config = dict(
    n_layer=12,
    d_model=224,
    n_head=7,
    n_kv_head=7,
    head_dim=32,
    d_mlp=896,
    vocab_size=512,
    activation='gelu',
    norm='layernorm',
    norm_place='pre',
    norm_eps=1e-06,
    positions='learned',
    qk_norm=True,
    attn_scale=0.177,
    bias='none',
    tie_embeddings=True,
    parallel_block=False,
    init='uniform',
    init_std_qkv=0.045,
    init_std_o=0.0,
    init_std_up=0.045,
    init_std_down=0.0,
    optimizer='soap_variant',
    lr=0.00479,
    beta1=0.95,
    beta2=0.95,
    weight_decay=0.082,
    lr_head=0.00671,
    warmup_steps=36,
    schedule='wsd',
    decay_fraction=0.94,
    decay_shape='pow',
    final_lr_fraction=0.0,
    batch_tokens=32768,
    seq_len=1024,
    doc_mask=True,
    train_tokens=161100000,
    steps=4917,
    dataset='wikipedia_en',
)
Each number is 128 + 24 x the weight over its row's rms, rounded and kept within 0 to 255. Layers, rows and columns count from 0. Numbers have three digits each. The size before them is the row's rms in percent of the matrix's.

# v: layer 9 attention value, 224x224, rms 0.164, rows 28-76, columns 112-167
# o: layer 9 attention output (transposed), 224x224, rms 0.148, rows 28-75, columns 112-167
# q: layer 9 attention query, 224x224, rms 0.14, rows 32-95, columns 112-167
# k: layer 9 attention key, 224x224, rms 0.151, rows 32-95, columns 112-167
v28 111:109106144102120107159125153172153120137130115137141132124137082144110120102141134132127144123131152105113102100105102137105108121152094124152152108127139114146084160147
o28 114:133132067142113136129144077209116109126136125154174113080082169178116139149162133133136130146141155108127190130126142134121141105078160152131150145133131113140124130136
v29 117:171127133128125117107116164136104101098179118141147098129131126143147122098143131153080099162166107079137131146121131152115162139108146121121103102098117112167095113133
o29 115:101150140052157141159078110156129124122087115134078158132115129119107105113123120128150110123081087115092115171131130074151107110140114136117141093126137126143127112108
v30 112:133170120121138139168143124163119138106117184145138135076099134155112121131095146066147150115125148161135150164129129118139146166128099141114151126152120119135153135159
o30 108:148096121091113113104126105136117117124117063111113093120131170075121120115121122118108127162128183092134141110143106139113133113131127152127101134125138114096099127064
v31 120:088110150196117122119126145144136135140168147146117092143167079124132127120124109113125143147126066103104119115114141114141163115138119103113103171155140176152105094136
o31 115:156144114110136128138115099163128106134124114125104149106130156131124177108120150112138166159136156146148147088145119112123148115184134121118167098159152088164167113124
q32 097:120119114157128136148124131152145121082152141107112132122139186141183144147113107138131165103148138113182143121133171123145110134110123146126132102130111125110120151114
k32 092:130128100129107103123130138129141145122147105135149115137143158164143099117089125132096135183143133110150172106098166159186117140081095124128158096126117164134141191127
q33 100:128130142125165165130103109133125144129140113117138111150115159124128145132100090117100174127115130126163157065084158122104126141148121151111172129115144131141091151189
k33 093:127134137157122161106148132117144181111141159119157086158139151111167125134131107127126160175163166110099150101106167152132138129125115147145127134123114119130109123132
q34 105:152146112141168117118137139152098143131107125119054132122123128140146076163129167129148153145153138093155139132096147148158136123104125164154119144164120080123168127107
k34 097:120096152148151086105159122152117143118085134114170103106115159144176112167158155147160126112136116102108168120158130172135135127084156114134119142143154134131144106150
q35 095:119112169095131143119129128114145068114116132121145113138122146122113118127101116127136174125126135134119130149117109141109101140111086145161134129164141108102150176128
k35 087:100146138101145131136083111104126099140164139144114113090156122143128153141110122113146180152132140119145181110118133153150140124125102142122153139118115135128118107164
q36 089:114107149115150100177126106146118148133126153140129120137147159123138111070122108123127168154140096152102141125148104147123115155141141093111157119124099148131165099138
k36 102:141145112095139106114104116127144119150143121143114138151127113148141114089158080146082174159132152128164141126160092150131093141101114140132185151114097137120123082132
q37 105:143172129119137126138104110149101168136087114110118131114138140124115159126151141144150123091120177131122111142153153145154129075127081143151128135131106145150146111127
k37 095:153117127121099156131137111107131127051105126145121140152095149121125132160141095121091144146119145108094141143165143121132131131091118167160086135110092134139164103121
q38 107:125145173149159082145084101134135113118160106170176120144111157086133128111147088113161128151130136114104152116140133152138151132107153129115171141126174143132159154135
k38 086:111116141129100085131184115106127104135143107149154099156131118135117108127158106106155100168125136112094164133136117167110138176135134152119126125151112129107174145147
q39 105:120126124121101105107106115127153099147161144135118124100113134130152150114128126102094199119113166127140104107121139112103123087104138075181120095138118107133144096159
k39 094:118133151119117123133098114151129139062173149137079137123109113088119149175133072118138125164100131135104179120149128142150109148133136137132146103131087089134144139138
q40 094:139112135130152125135143105127163113090120097131107149094124128140150125162137110105177110135082165135145081134129097108096105141145105120110159122109148123129113134117
k40 097:148100117139124161156164091157138139154134105160086119060140090132111153144160107115125090100136185115109080141089107128125147089142110113127119090092117115151140155089
q41 092:106166123088150095136120139103165164193146170101134141168103115142098096113095150122135146118137142118099143131149094106145124091151093084108118116103079104084110098117
k41 084:115120151097075097174123176129083140165136166133137105126137135119078110146133079109150146146133128116134116154157099133091138159129139100132074087123105126083142146117
q42 100:149160074153136124107143135120146102107154100124138124160116144111130165132121136131119072134120147137116145086148084158155120144083124126127167133064124126160147111144
k42 100:090133084129133129128130115160127158140167177154167134135166135134143119108093121143126129085101095141107090060130132146161114141128142158135124103149094109092074102108
q43 096:148121083127134121128123061156135108134166141125117128121115109162148124208122122084122081134071144128141097153137096126154122142132143150129079094134122100080138139125
k43 096:137101142119127168102105112115129145136120127150135133133134155126137117155085134070094074071147159136084117111138142086125104174121124148133126130107172116115111160104
q44 101:153107107108116144108118110163118106167153145113126090074127153115118148131124119060129115087138114122155119124135124089148143116166136133157156130144141083148120134085
k44 086:124159121150107144138099136130110077126095139147128128116135099133116127131133115123146118097094151105195134134167132118108123126148161107098143145119159100123149166173
q45 087:118100152083114134082147140118153159135145123103124116089132139126136115165111115103131159145109162118114102092104114129128114136137140127143106159142125114127147117159
k45 081:128160183125143143100148102101157118133138115107134160093158120142113139151105120100137125132129149077110128122143145155147144112092148119098119114118089117138154134166
q46 099:058118119167130144118151138137091135142098173130112135121114100126118148133097106157125162144141135140145139073150103126133122137145125132109115144117093126138132159125
k46 093:161114075143138160155141142181140116143088150076120120128135097128125119168126099134168095116112138088142147141145143086105134154168135149103117141109150115130147098082
q47 101:128104118168140115091142129132135130121110133080081135135111158106117119133129125105154102105151134116131122137117093110121112126161114112106090091128132141109118158118
k47 090:104140084139115114128139168130126134140113148148064103146116161115110115155123098108143131086108121146120156126130154105103124137125118092092090163141130144137125191121
q48 101:156151133175096087088125097141127134111089162130121113121131120145136136172124089144103150120112152075108113121110091121095112121142119161107110153095159145139133093153
k48 090:163135115169049128107126130154127146128075129107104137162094118117133157184127121131134085140118128109125107135115121104124092144167115139092123132102153112091130125111
q49 107:075125123131128090125133111125160172116123153189105150137144134101141143161070124096122107121112132161146132104104153108139128119176105140174108119104086126085108112128
k49 094:103148118110131110131130129165130131120135140173075147094121103151139126149105148082099153103133106143126120093122116125143144078112096117148126142160140103110135140127
q50 105:179116152177092151161149134128142090114125124120104154133141141125137097143124119086123150095158098121156120111142104097165137163118119071159085148094131129147175180137
k50 096:150135125135124186147148102131122098106130112115097102143103127146147130128160140076113093094124132165157122141139086118131110121131132080115135140106135141157193181120
q51 106:105142117154129138134124135114173152118122152124115121128164138100108103104139108104105085127121154171100119100118115104143088137111125136124179122176165139114124173145
k51 094:164110123109116129118141148108129166113106091155121155122094126133096114080121091111133114128142103123072116107099144109141129183150069124120131145138132141115133204126
q52 096:158151176134106150098108108123068134131145153141090127133118168075092127125173119119162118137109122126132106149152089167147129118125117164142149081167128141094099135140
k52 091:145086146156119121088128101111118111154120106138108146092122165131120091130121112169139137128109153160103149151151112131095155120143114156120146098155177125110113126086
q53 106:082126121136149103116182182154084127139113138129139136119099145108112115139117118153115128139128090121124143106131108144147095116093130096133104166110154112143124099159
k53 092:080134090141122158168139150124113129154134153093138133113162123137101125142101137136110158126147129141147135121169115138077128136090079098129125156109117104132140095122
q54 096:105111159134141165165078160104130115139134119092137128122153185126086149136095145124131086137124152148137132123109124109151104134145131122130149108149124123096142149141
k54 096:125129122132140118113103124090176119099170093139141153123171128116072121152100172125066090124118116174139132106118096118131118135148150116111135115087118112127139175146
q55 098:110130092148110143173159130111130103156108130154141153108172107132083109129119102175138135147115139159120165102107098171142125130103115161130094164116108154113152094137
k55 099:136108088111177132132142132090131092141144135114137155105133099101088168138077127121124149119109125180106173108109134137142101099092119123128124184086154141125119118132
q56 085:112098136142119090112130180144163137086126120132153150077142097100138090070114151112093182143182109131145146114149186119130099098132126061112124112148125133103121135158
k56 085:140102117134170127122153142092187142118108136070112135098140144170163139067100078061100097143120147101094118155145171160096167157109122141104129101123113114147091124160
q57 097:141114120119120109143118107153114118164176082118142094131138142076180132112099155106086101143155137122099138139122137123133161097088126137151143145135160087103111096130
k57 092:093121124107124145094093141120088134131147171112123102137088163118124157172108128153144149163148103103132143182153116163127100133120148094116149155149143119125127070136
q58 091:112140123162178109130125150094131151126147137106130139128106166136093134152128132153166138156111128122117166144149110157177120134163140115121133123139113119142174122142
k58 088:088108097156158136124075138129121127124155182123147165159172144095108189160108159147124131111132127118088087109175092118159071117125125095111148145133127114110168133096
q59 105:149141118125111143116095164125157101144125162183103152149138101096131116089111109151102148097116142134143122119120127148121092101168081135127156093122120145117082110114
k59 089:141130106117113128131122150142121114126127151152139155144149147093126097108091092142122110176133175138141143132123132136126136133092091108156156135145137092119083095109
q60 089:120143152131178148105108135117154084111145123132095115090133143135100133116161114084132131101142144148126124123098138150156092117131133161126148146142149144150116075166
k60 087:105154130120153155085117134097153122092152114145139114141121164090139137131134110121170172145129110127105108124144117149132155128105140160160104118145157137144072111140
q61 097:115115093163178119132129180145135100167103075124122145115108140109091119106132132120116161139110130144096125104156131123102129112141123108132133140164149110132124174130
k61 093:115110164100111137114140175096130121143094144146129154131158135151113132083122108121176152199163110168089165109141111126112156129130144118095162108126135137158102098140
q62 101:167094108099126097101139122096141179131135136156151135126148125139118150123134130121127126096097136147109142151098136169165144139114119141092167156099108103133112126094
k62 088:144080088130101116110119144142136126095112146133154135147104149156126132106171113128096103161141140114119121126137136134132086131087144126096138132122122169117078121146
q63 092:094144148127135163129136118119135088092133151099135105113105146132164120149105107107143104137110143152112118178160103123116159121130122126173083091146145130151078117107
k63 094:126124122141110144101106042105127113106148134097114093126108169172173129149130150133111129118147179082107139134137123133105121152136120127089118095167137164117103130111
v32 087:125110126161143161132161092110130126106110109071137181108128125128127160100151112124151105132142074117166090135117160127136125121122178140130128119099119119118162130150
o32 080:104128117114128151141135126153109106140143106152113097109085136149123099177126100091140143099113116109131134102123128123110084110177117141126094137155103128110107094094
v33 083:133108146111089100155133135131082161173115097139076167133114140133168117105112105150157131141153091161100128124111139154139102158099145132115139138174116108144132155127
o33 080:125144116109142146066143127119165080123144135103159162097209148140096164122122171108109113149131152124140109088171152103148184127172146103129110102051129113117078115116
v34 073:126157132135149127161102126168130117146084105100144159145139147158139097128100186118152103117107132075142102115140127148119125117139136155143147153117091160107135070108
o34 075:133124133132175165118093133125146131103169140099119147111093125138087138102130124116140092117088146120109136106121159093161130124095119071150106149152132076102137108148
v35 082:100117114111128160139140146205162130100114151159141139138115146109090177155135106147161153147181093109143146113122102125145106130072155140116149126127119155130096132100
o35 085:130121141136138094143143114109146120127126087177131120151118128113158083139090156103142095133127097132123121125136157123154107162145116132123100121146094128078184115159
v36 088:113128111151110121164136121136106156106117099158135157136094186140138114106085102118154078151126135085122124120154145143142132138096123118131162115106106128128115142125
o36 085:152088151156146187113160118149124146109137115153107149098137147151131124116124089136119109142116183143153130140115113103139111122123138130166117121143133111128111134084
v37 087:106141126105140127107143129108137096146151162082145139126126122138157132105157152136141130103158152149127079107144156146167123162130090156147167130129120158146140173110
o37 091:140139122135143104156110132112125090118103130131156148169159126088096127131104133135123124192056113109139130105124120143101126096112136134118141118147159124137109071128
v38 090:119113085078092096169154129123131089150122121137083104110136138125132169144191121143105145124113113075162150110105107109101134116108151152166153124163091150158132148096
o38 084:078175096097191105135125127107108133129137205113175086110133154126137159097142118144121169129147131139132158112120143156175097106119133117116103153131109158138152111170
v39 085:126085179122140100075131103161179125108137118119115159119122123089101096132117188116129128118119184068131142119131121141110108138096109151073153125140120151157115134111
o39 087:138140114128131125189151135085108166142080115151125139160126106135088130143107149112142142089105159194117133107139156122124142157116109134148109143147133112090150103112
v40 081:118152134108142116124093146118144084123116101148108119120137133136122124114101093147100136099116151160162117165119136156149099114157157102108120084113115147113138141126
o40 082:095096141104160107103166134183141140166154131114140172109106159145128169113107150127158126159119133130078115091143094134092169066139139120141141111151168114129091105131
v41 082:111142173102118142117166129126105128107095142087125090135142171144123162091132126122135118149148111133103156148155136124172110097107153095160143112143120135105113142110
o41 083:110127109146137156128115113144142117160137105140124214120129137088137159160131132094135157135112148126126099078138117109115104099155158157121124138105122093098141127156
v42 084:103131141132117156149075107103150126125149124082154137171139133129134143105161100119183109102110099141110123173111117116110074119082144106083161108168143099120116146149
o42 080:158115136113124154163119084116107118081176146166112102105189101145173137165078101105149110150133107102125056082116138142080106118134122120109099126123173109151108111165
v43 077:102116081110129141122129139134115141140120109120155132087136135164106151145109130140128150086110135125125116128095140141089135086134164103163132058126131125155119139096
o43 079:132130130177132075122157096127120092118167133142105128141149146135114116158156131175120127142143201118138101130116092136125159123128093143149110141142145143119151117123
v44 077:115143103140101114112154150116099143156123064152107139167133130152121122129178127172139080175128141154120148106098105086135113118156163094171100112106149170151113128153
o44 077:132141134115173132097128115150145156115130142168139132109129143148154153182125113083149123121128127092103122180163143136136173119112135175138138130131136123111137146116
v45 079:114107113168132158104086128145120113123156099109144104145151122118119160151145117107062129110092102106135182150144161125118106127125109107133188130124123112145150118156
o45 080:170125177128152122128152132139104137122125112150154103138136123127122102150180106095148143123130163144118137155126088149108142148187154119119065123107160146097167135130
v46 087:111148094143150138108168121119190128148111099118080104127117133149124111142135109099113128150127139130116104131097144177120144101113120128158089123138147166136128137122
o46 089:134107108144133138152086171149122135161141112172118114121133113128151145075136139149110109124130108132122122164151155104131100090131130156110186095145098131089112152150
v47 084:149106144117138097146143089148164140117071136117122157108131118151121135156117082157132139133123143128129127110135109102116120116148080137125090110139123163097117167163
o47 083:119110120100149123142085146147077105113145099163117126138133138147130109115135168141124112141154082107129092158126148110096148125116104142134173122125172073120104103114
v48 081:142142115133125122115141154123149134105117105117157112149096126146167160142113126136134120120128162145109134135084135119151115134112113122157097136114113104138091135097
o48 083:111086119109124120142099117144114159115101132152146119096117132149148107130154083096160139143090134106158122184150131134124167165127116147115124163122137116097089122133
v49 073:112130109135131134159108054106117127119156122118161133138133158166127143116121119133109094107136165149143110065124148097116146137130129155093172112124136128158130171092
o49 079:131125126069120095136101185130134127171103156120156110126141138147145108149139156167089157152164129104142141121142129104143159096075084114174088129117059141147141123135
v50 083:147171109117098177124144137156103163142094159166105145135146116147125156118117144115121128085094139162108119160123108136147131130138119120105138144162086113114139097126
o50 083:141126119136125107141153162141136145138163110099135109113134170107118088187143145136152151130152106124147136118124111083093115139136136096109129122132130078134097177163
v51 082:126143176148137128137100133134117096119136130173128143062140151172094114136147121119103172091121170128107110101130160108126164099129143127199129151164137119114149119113
o51 082:097114114118114100117114083154117116169119133125097141142122113084125146122097109135105168110141132108133103154123109112121107109128117132074147134090071123125138082124
v52 080:147141110098123108120146085108159127135100151102115161133157139155188118099106123160115139124139143156104130156161099160136131112136184123120121122094112095113140147087
o52 079:111141138158126115161186145128117118112106164094143118110136154105109118187128125078152103179192087114120166090143134115116130149111122132116109073184149125148113142157
v53 080:133126113139117115144104099123130122183128178146123130108152108111109144154115109185082127151093099155138132143133119157130142137139124136073102082137124165132158121105
o53 082:142188183102160085091128099145121154109125171159165121114119140145147115127103169151104115123120114124106134134127111126090147077106160080156118128117128124176141150124
v54 082:123115135154122123156126126118140093120186110116123129136096118073133148125146130140156128060114149143153130116071138165117126080130072118123139139161120133174181129140
o54 083:120133152100103150115145151120114125144095116163115055086141087194097132136108144148131123145103096104142124121143137100115178104139177141113113116160141185123117121131
v55 083:177129111126198142115085142083095127143140106130156121118109116112105123150129154098109117167111120086106110112110169115121109145129139112133129089122107132146113106141
o55 079:136102118127074131115130142142123125114152111138123133163083167136107154110120122118102106093119176137150145182145090084135101134157157126133142124124165100148149149108
v56 083:140113164149128151134104101118136101130131147128104138154127075147105115115177127092095140151151125124085135139140137096141094141140176129122133112094136113117139132115
o56 083:121114131126158136152146147095127153159163124080133133143178177151138130131127117145166084059138114134170161103131137170110098129113141124139081150158091107129163112131
v57 085:131113123155134136132113110119095122135092136110128129102143109131149099136116125120101142090135120183134142117158147134100096092126111119164120121097140145108084172101
o57 083:119143141107141089134144106160119103136117162114156129099123130172122131145140110148128153161138129095166108163084115106143097110149105126127109098165130077138162093109
v58 080:116159121088108146157120149152123141113119111144137132115092108108102156135123139108133107138099156127158115142114150169098133167180128166168110134130121141161177120121
o58 083:145159127142156150128130164137153115090149160116120166105150127147105114104108138141133173144144114125104142158164138104155094156118084116108139108132119136106113173153
v59 082:132095110158124137167135139136117092134136091142142142132126154113078169134112115146132090102156129156153136123089114125144174120145149139175123137120128143144155124158
o59 085:124122151144119133053151162113124127124131137148123141137110145131145120109144147109123131133115134118134093101156176109097110091080125135114157120117114114091108117104
v60 078:130121114154127124132150159124115149126155098121087137154115158101156130179122103144144118124085115118174123089120159133115185148102132132116151151113117137126139141170
o60 076:150124145133102116188104105082152126121138166128133120102131149095092135118105144141140135149154145173076098123119132136147123102164103151080141087150137142121110136086
v61 081:133150133208106132169123108178154117132126101152162116166124101120119152119146148073128093103122113139141111104155131096126142158138185109109146104098139155133146150129
o61 077:133126109152135152120157153113097108111116122111123136137131123104136144143101134165176120136149096086125132144176155152146134127095111154125130206119107129112141109108
v62 081:144150138146079125169139103136109107114111161131125151122124077113121117137105153116105142107117051144146116130127083143186131118107099104082201152164148150123114135143
o62 079:124146158108124135098107121120127146101118121102090111107109129130117109174092153116130142168133189119133124104134144159130109096137110131156086143125108092166136122148
v63 083:136140105130096187124113113146123109130080114120153129145119147137106141140137120141137135125094123114145141142101106127120129145107098139127118110111107118140138154139
o63 087:123167101141155113168133132139094144098149154164126148149151125082131134134134170161103121119126142104114145121089117166169119142176090138126128187116123136104166152136
q64 099:156176092079122138107178113172150105109101162151130130097163133109158104130155093130150123104108115140125155121123171159091126108172122153134112134115152156112123141122
k64 106:122146120071126158113130102159115124123132145098123122096163111158166100120130081141122102109132123124126142099086142157110131089114139135134130142143184177118187135114
q65 115:171118122134169125152115142129119141104158180122138146121172118109081153097078124167114107127094140156089179134121155091135126119177096149130078136142097130135168123117
k65 100:128155124095167126150126104113083152116117149094123153165146126150134111145077124143083129117101113135108131134177123110152078146133089136140101114112132112114091124145
q66 105:127125182121169126135164128115132124147086135126119128139100179095087121085134093133149124114179129143159099158159172122111148141131134117104069087124114133110129137133
k66 112:169140164093134099120152098107154126131105132086103122157147175088126138104170130140083102136150137132110079125136141143108110121138127129129148151125094174134169143092
q67 100:125146172139147134115118145138121138141120096124126090153073170123112119159164102137119149164161122123120128153099134134138126122164163105107161163110147135135083110102
k67 110:162143122134125110132101126144090119127148127148154092145099150111118119102104110092146116135140149142121127127101165117131157133161169118135120176151152119115101101129
q68 103:136181122135068146129117131108123168145147149138127131145158120116168119097124105143179131115113162147111148116165194156112144120117119116131153161163089114146149102111
k68 091:137115142131122089127103136152184177154124150091085117138140148113154155111138143144138075127108174140087139124126118153112125163131109088151123159177096127147139104135
q69 103:143150147126157147103107118128102170098095115083128081072149145126129130139141103130138142142112166150107142108129143127087127128134097124150126138154106098139104120104
k69 103:172142118106131097117145128144154097105140103131173145105153102156105133141119156145181139139141140144120175140149163140079151107136135131123134156110124094110127144057
q70 089:115096143082093124092132092086144101147134168121142119108117148113144138152148134129115109146142092130134111124120127154122167128126119099136128110127133137123110131143
k70 111:118150124103088135141105121106134097126119156117165109046137132144150120139114150131077133153149141127133126100131138111111116150117113152129138120087095142159121112134
q71 110:124127131101089103118113116153103134145100115119121124119108159090114150118124118109125132145110113113117159133165154149156118093131119109157093149115149194127101172145
k71 110:119099105114084152148114151155122136119100123116169085144119115114109155123087118126118082133130117087139092146143182139148120137131125110141120112113113106138100121150
q72 094:095147124128155156132133168116126150134137134094114065094133115135066127104137108126114127125148135095138171134150142132108168102111121105150117147109149109100152123143
k72 108:072107113121139145143164133118094143111149133105072101112111128163140116107084128104130134106139154092132150110149103128121162110143139096134116121129150128109158161171
q73 104:133106135143158123129131109142096163146129080131113104120121127116110173109128119129116131150101168147132112138157154138120135134104102154148125136100131123133108127097
k73 112:153130103118184118151136089157118159146112099108109118158146093111123189111144149122120136177118146155120146114175154091084131177100147127158108133083151092148092106076
q74 113:170173112145101149171157138096158127129113124108108100163130123133121157132092076116079133078108169151110129114131141151149146117133101152144114118170109153118128134159
k74 110:155166135172107161134146121130140128116074122158134117187121115152114103145114094124113125102130134110142098152100148089140148135141112121088097130160098137127092184132
q75 097:142150093152104115110129170182125138145128143158113173112136114149143142097136138138125143124181072145151108121129122149105141095102111114124156099104104122128130166094
k75 110:128166112087148151135123148129089158124156118140118150118149138143156127155138106084143129164137058125179091115127113105119117096085082136131106139097145169144123114121
q76 094:119120144192094118171179122129112143120185115107098176079128115118137133114135083123124128154110174109140145147070123126186093165107136153121145126113141099097153159125
k76 102:138115158160151128145147134193170123147112102145108145098166108078116115105116083130132102105114176167103153094077156139162128138108103117114110120105104124097171170163
q77 091:120113086096102140124142131137147140124134126171106132135138138136099127197142112140110097144118102157139099153142111056152117120118155119131136122119132121120135128120
k77 113:096116108092128131117128123101121148114118119130137115146151168152096120165119086134130122112113127130129120134157141059169121117145164078169155148141120136092127151102
q78 100:153068155188138105114148161143111104158152115098117122144107112118125109156123163126120112121132105115126096173086090179124145167138092138062148140110151104165084147119
k78 112:130115115156121123140128133117131108176094144080101139119113092125137086151130095149120115121137113109150142172098184124156150164135142115127154153142141125098130129106
q79 100:100168115129137069124158111100138172108091163120102103135145102152131119188131124124158155148107097139138130138150089147146098120190126151121128102139104130112125115136
k79 108:109120112126146094138109133142141153136106147109147088158176103132166149132150110120103070121159111106096108151150066106105141161146125120151100115149137117159141140162
q80 100:117108123130113108156117124136106127133113133185144154153131126119109150092099078170130107140043141117151095114130144126110170107157107113163121121117127079158193138128
k80 109:129101101117131112143117143153114141103142137196122136134135078099141123125149111145131140133132134121151145164120085062141159116147123090137138111129123019148156124157
q81 100:099121165138106139112136121146157092158147085137151145128108141141112110141134144145164118125162131156056129128162164146132139139101138141096121132155168126149134129130
k81 105:120135111116100141113126121156128109126145150100094170129148159109135139085127124156165120119173157158089129093134113147072120123150160149088125153142186118143117127175
q82 094:124130149118161136104146130160153105098125143114128085118145106123159109172142135139096102090152126127148061114139124160066093173114138105152100142116114165148131128125
k82 102:124161118103174143112125115122120161080177118156119106105126117132140099137121110127133179137060171144145137125130128166128125153128114107145144113141096133159115174133
q83 100:125151107159143142143082145116158152153135101153104161110126107117168120162103137141127108065116155144116150144129134100103103154121101124165114159140120150182141123125
k83 106:122106087177120162118138139130115104136117109108094121121094140061169145084103132133139128130157094095156149139167107119120133139101136134140190119096137124135103115140
q84 103:111146131131127106118083122121124130115112134113138101098121131149157105127109129129123164097132145137101121124125108134118148147154133121124132056147122120123191159134
k84 107:104134120142096145101128126119117108146131163125161084093156137146154090125161118153112134148145117122137125162103118112145117120155120147143116092133118127127147152143
q85 100:167163136128168118112092111152109109132152101154126079149107127156115088126122119050081127126143101130112143129131105137144143172135091143125138130144102103124105167112
k85 110:112173147110123131104140120114124092130152164121167121165067110118130080095114126114130117144182155123150110136146112172100130172141143169116109156162138104164130166112
q86 090:137109144066168105143095166112118130129134102118134155106177168096077106117130138183085091176149099154142155140115145115088123129090107132168121128120146159113152166131
k86 101:150147121090152110112100133125125123106123152076174150143160124132093147148088148136079140182144110108141118136117130122110133132124130074140139099085150112116156157137
q87 098:118149130109114159146112134115137132175125156166197172141141143101127146131162142144106175108141102160099167067077131163159155066103114114189136115143139146142163151109
k87 106:138129126116117140138138157165127138106131157108149135107133130081127140073133145105090131131129133135140117136097135123135149114117177141121138111130125169133135127163
q88 099:175111197142163145135106144179121118161137148089137123146116113085122088134170130128138144118102148147108078145150134141121102128091144124149140091157081114140130170128
k88 111:133140163120138113135146156166098099099135123076122148120120114072125076111139159128125150111130146174156088152117106160089106148096152120114113126142099150132117165129
q89 102:137133120138138152108097159136163137131139131114112099112100104137108149116132135128148073109138148188096134134143158178174135113151120137135091097146127110154128129118
k89 108:108156137132133123109077106172120150148080167172098125107134150139094135098143139118149099133171117156142115112104140133134122129143127152165151129102159133137118127141
q90 108:141109111114120063122131160128118130104152106109111132133120111161133137132189161143116165129115086111151134151152169132114145171139148100123140108128125129136132179096
k90 111:140136125152149082129167123134135149106111129135106125146145120172144149097121178103157136111163113151133142140124147150117104102150129138155137141124158130123108131097
q91 112:133090160147130090133134137131135130108125131101088172124128097136176127142132175156073153149148111065110122105153112086118142127102163103097163151130095149153103123163
k91 112:135140149104144116130114120155134118114153112126083176119098153137141112126161145202112131131143135076127123126165123081097132109111127114098120086146083127179128130130
q92 100:135157122118159112106130136145146156138167141127138143099099114164138103187129108129124125132110129148145143135138126155095112159140167089124120123129118135113149111085
k92 116:119128157107123112132116111200116153128122191133105122138174102161107102136166110155102110117117150170152157115128127110139139112116157086141105132114103107082154107130
q93 101:161135132172077124094068114076118144127116167090093129100150079156119150134130093159160100118126137125123132138104162126133166122167104117142093100103079113167153155141
k93 102:125130151137087082093094121138144121099125147118112127081130163127108146140135118153142123140108128125132085151110127127164123131140141117112154117106123090167113116144
q94 094:155118109184122114124125148096145116123070113147107165154105123093116134097140086129168133106109110119153108097144131127122174131169151091134112178113134128133194128116
k94 109:127121101156126072109157145104125090139123124120111109149079106129143155152138121124169093168128116107136115088155122126122114137160109170145143163145111135110151113125
q95 102:116156151095101109135125144140130144168120097081184158102113097158109120128150162136155144137122155121134065154109122117106086084150129103125086125132141123128140116147
k95 103:124152125130117120146110148157134124142137120099126099145099117110144144139150104124149137152158141173115142115115121141104129130155144086149054107110133140136136113201
v64 116:145118115124153102165150131144098183146117122141152134112124083142126135100080115102158116133113151084118125131093111126107117125165112110109128107085087111147159158123
o64 122:146162075119175117156110101102113107101157109111108091111084193109137132161103116110132115140081094124088115129138142165142101136077138117150100100162172140099133119139
v65 120:110129123076156078110125124147150171113117142148104143128109148179126139098149163146110128092150117167144106153116113123111132153143079121140075111141147132145121140119
o65 118:094124141150159150148140112119127086124138128114114118119147152123169134117161150137164082175198092123175153147058129120132117167115133137119136139150147123129125152100
v66 126:076123147137157158159181104150102125122135117146142104097092153145128117159130122134137129166152126097151126153087134136089093120127132123094108109106128116095101118127
o66 127:154126108131100110137111124115168165127152120161105158157177142151173094080154141142108159100120137105096084119109131144103143129146133116130104099188156116135134128173
v67 116:161100102141142138118126172127169147125126101130106116118125077138135137102157166160187124124108137117127113086121071136129056138108135139109128112143105150097186110106
o67 121:098172120079098144142192138139104149130137120147135141104156089177134117121141146160099122116118102089105139186141154127139117192164102101116138081118147185092124122149
v68 113:165132106145141169140138126139145139179074113080134115118156124141130121114133119138131083124121149134122078142080075099121104150081137176104131140122127121149133128125
o68 120:108097106125091134138164108137115133110145126143173162175116136126141115111147161139181155089051143123124125090093106118121130154080159131123194122138128110158155096093
v69 130:122183133144115096155133071130156130147131097102135126134133093095122122117150118166099098176108121145144165191086129142113138116140126128081124107123067105157114168139
o69 127:128117157129140152108134103143117141090148165129205108109149097183126122099121142126154126097144140114115088058106123102155157129095150102160131156116142082107129152142
v70 112:129138167146146114130124131133143112074152183121135106163177103148179111125125109135119132072110103152152112096139110127145122125114172137137160129146108129122178152130
o70 117:062159114179130089100147100132110114166147149138115110126129136078111153083157114133135089087184165128106176152100152138156139149162101105110137135139130128114101106083
v71 118:132158142126133132108105169136098111194146176120147149148142163144112154189117138151133110177110136107126151105096127132139100110164096143096148070158142143114123156134
o71 120:109134136140156135153140120151113118131146128128103132131166109128134146081123093158124127116114107178139184095149113104129125123094136104098145150170120105114117108161
v72 113:137138162158172135131134142122130126130143107116082146141138112073130141121123122104154133126083117145147125137077103112123124145118162120115132169189129154128133129131
o72 119:118154121168101156113143084143143078183152123130101119117154144126172124132090123118166151106169130112120085116205117134107113090139081097128132141086126119129133148108
v73 122:121118113119088120107134165114130092143118139135096129129148117114099117145149130115143159137089151168114121101099139138130134120149103152146208118137117069096155114102
o73 122:139126091130148126140110139160090128080192074104133165087127151129160121135165101115084141122123119121103118108132130133140137130151157079144129160093119105136128143083
v74 112:098156103153106117142116161110099117130101102136110133080125140110126138099115139117149088110157172102151150142137132136120129148134101128135097120171163136160144140107
o74 117:126136139116204136134151129135128127146135133099159123107153136085126104109107127132137148137136138102113070142083124117138081117116104095130114153128119091139150101098
v75 127:139165145138144161103118113108139128145175100160147147100092118161098099141117114124133126102110147143154134135185159120111101165167188183106168106094090121155091063131
o75 123:113106084107095142148127145143114119107125145154094085150121128146128171144171098110105103129111128102141095135112122161169059129122148121150129104115121135149132084112
v76 123:085159139134127143151126137152099119100091133111138099117143077128145167145120137088107109104176179158099146129131131142118098099107159112138177104179069142102093124136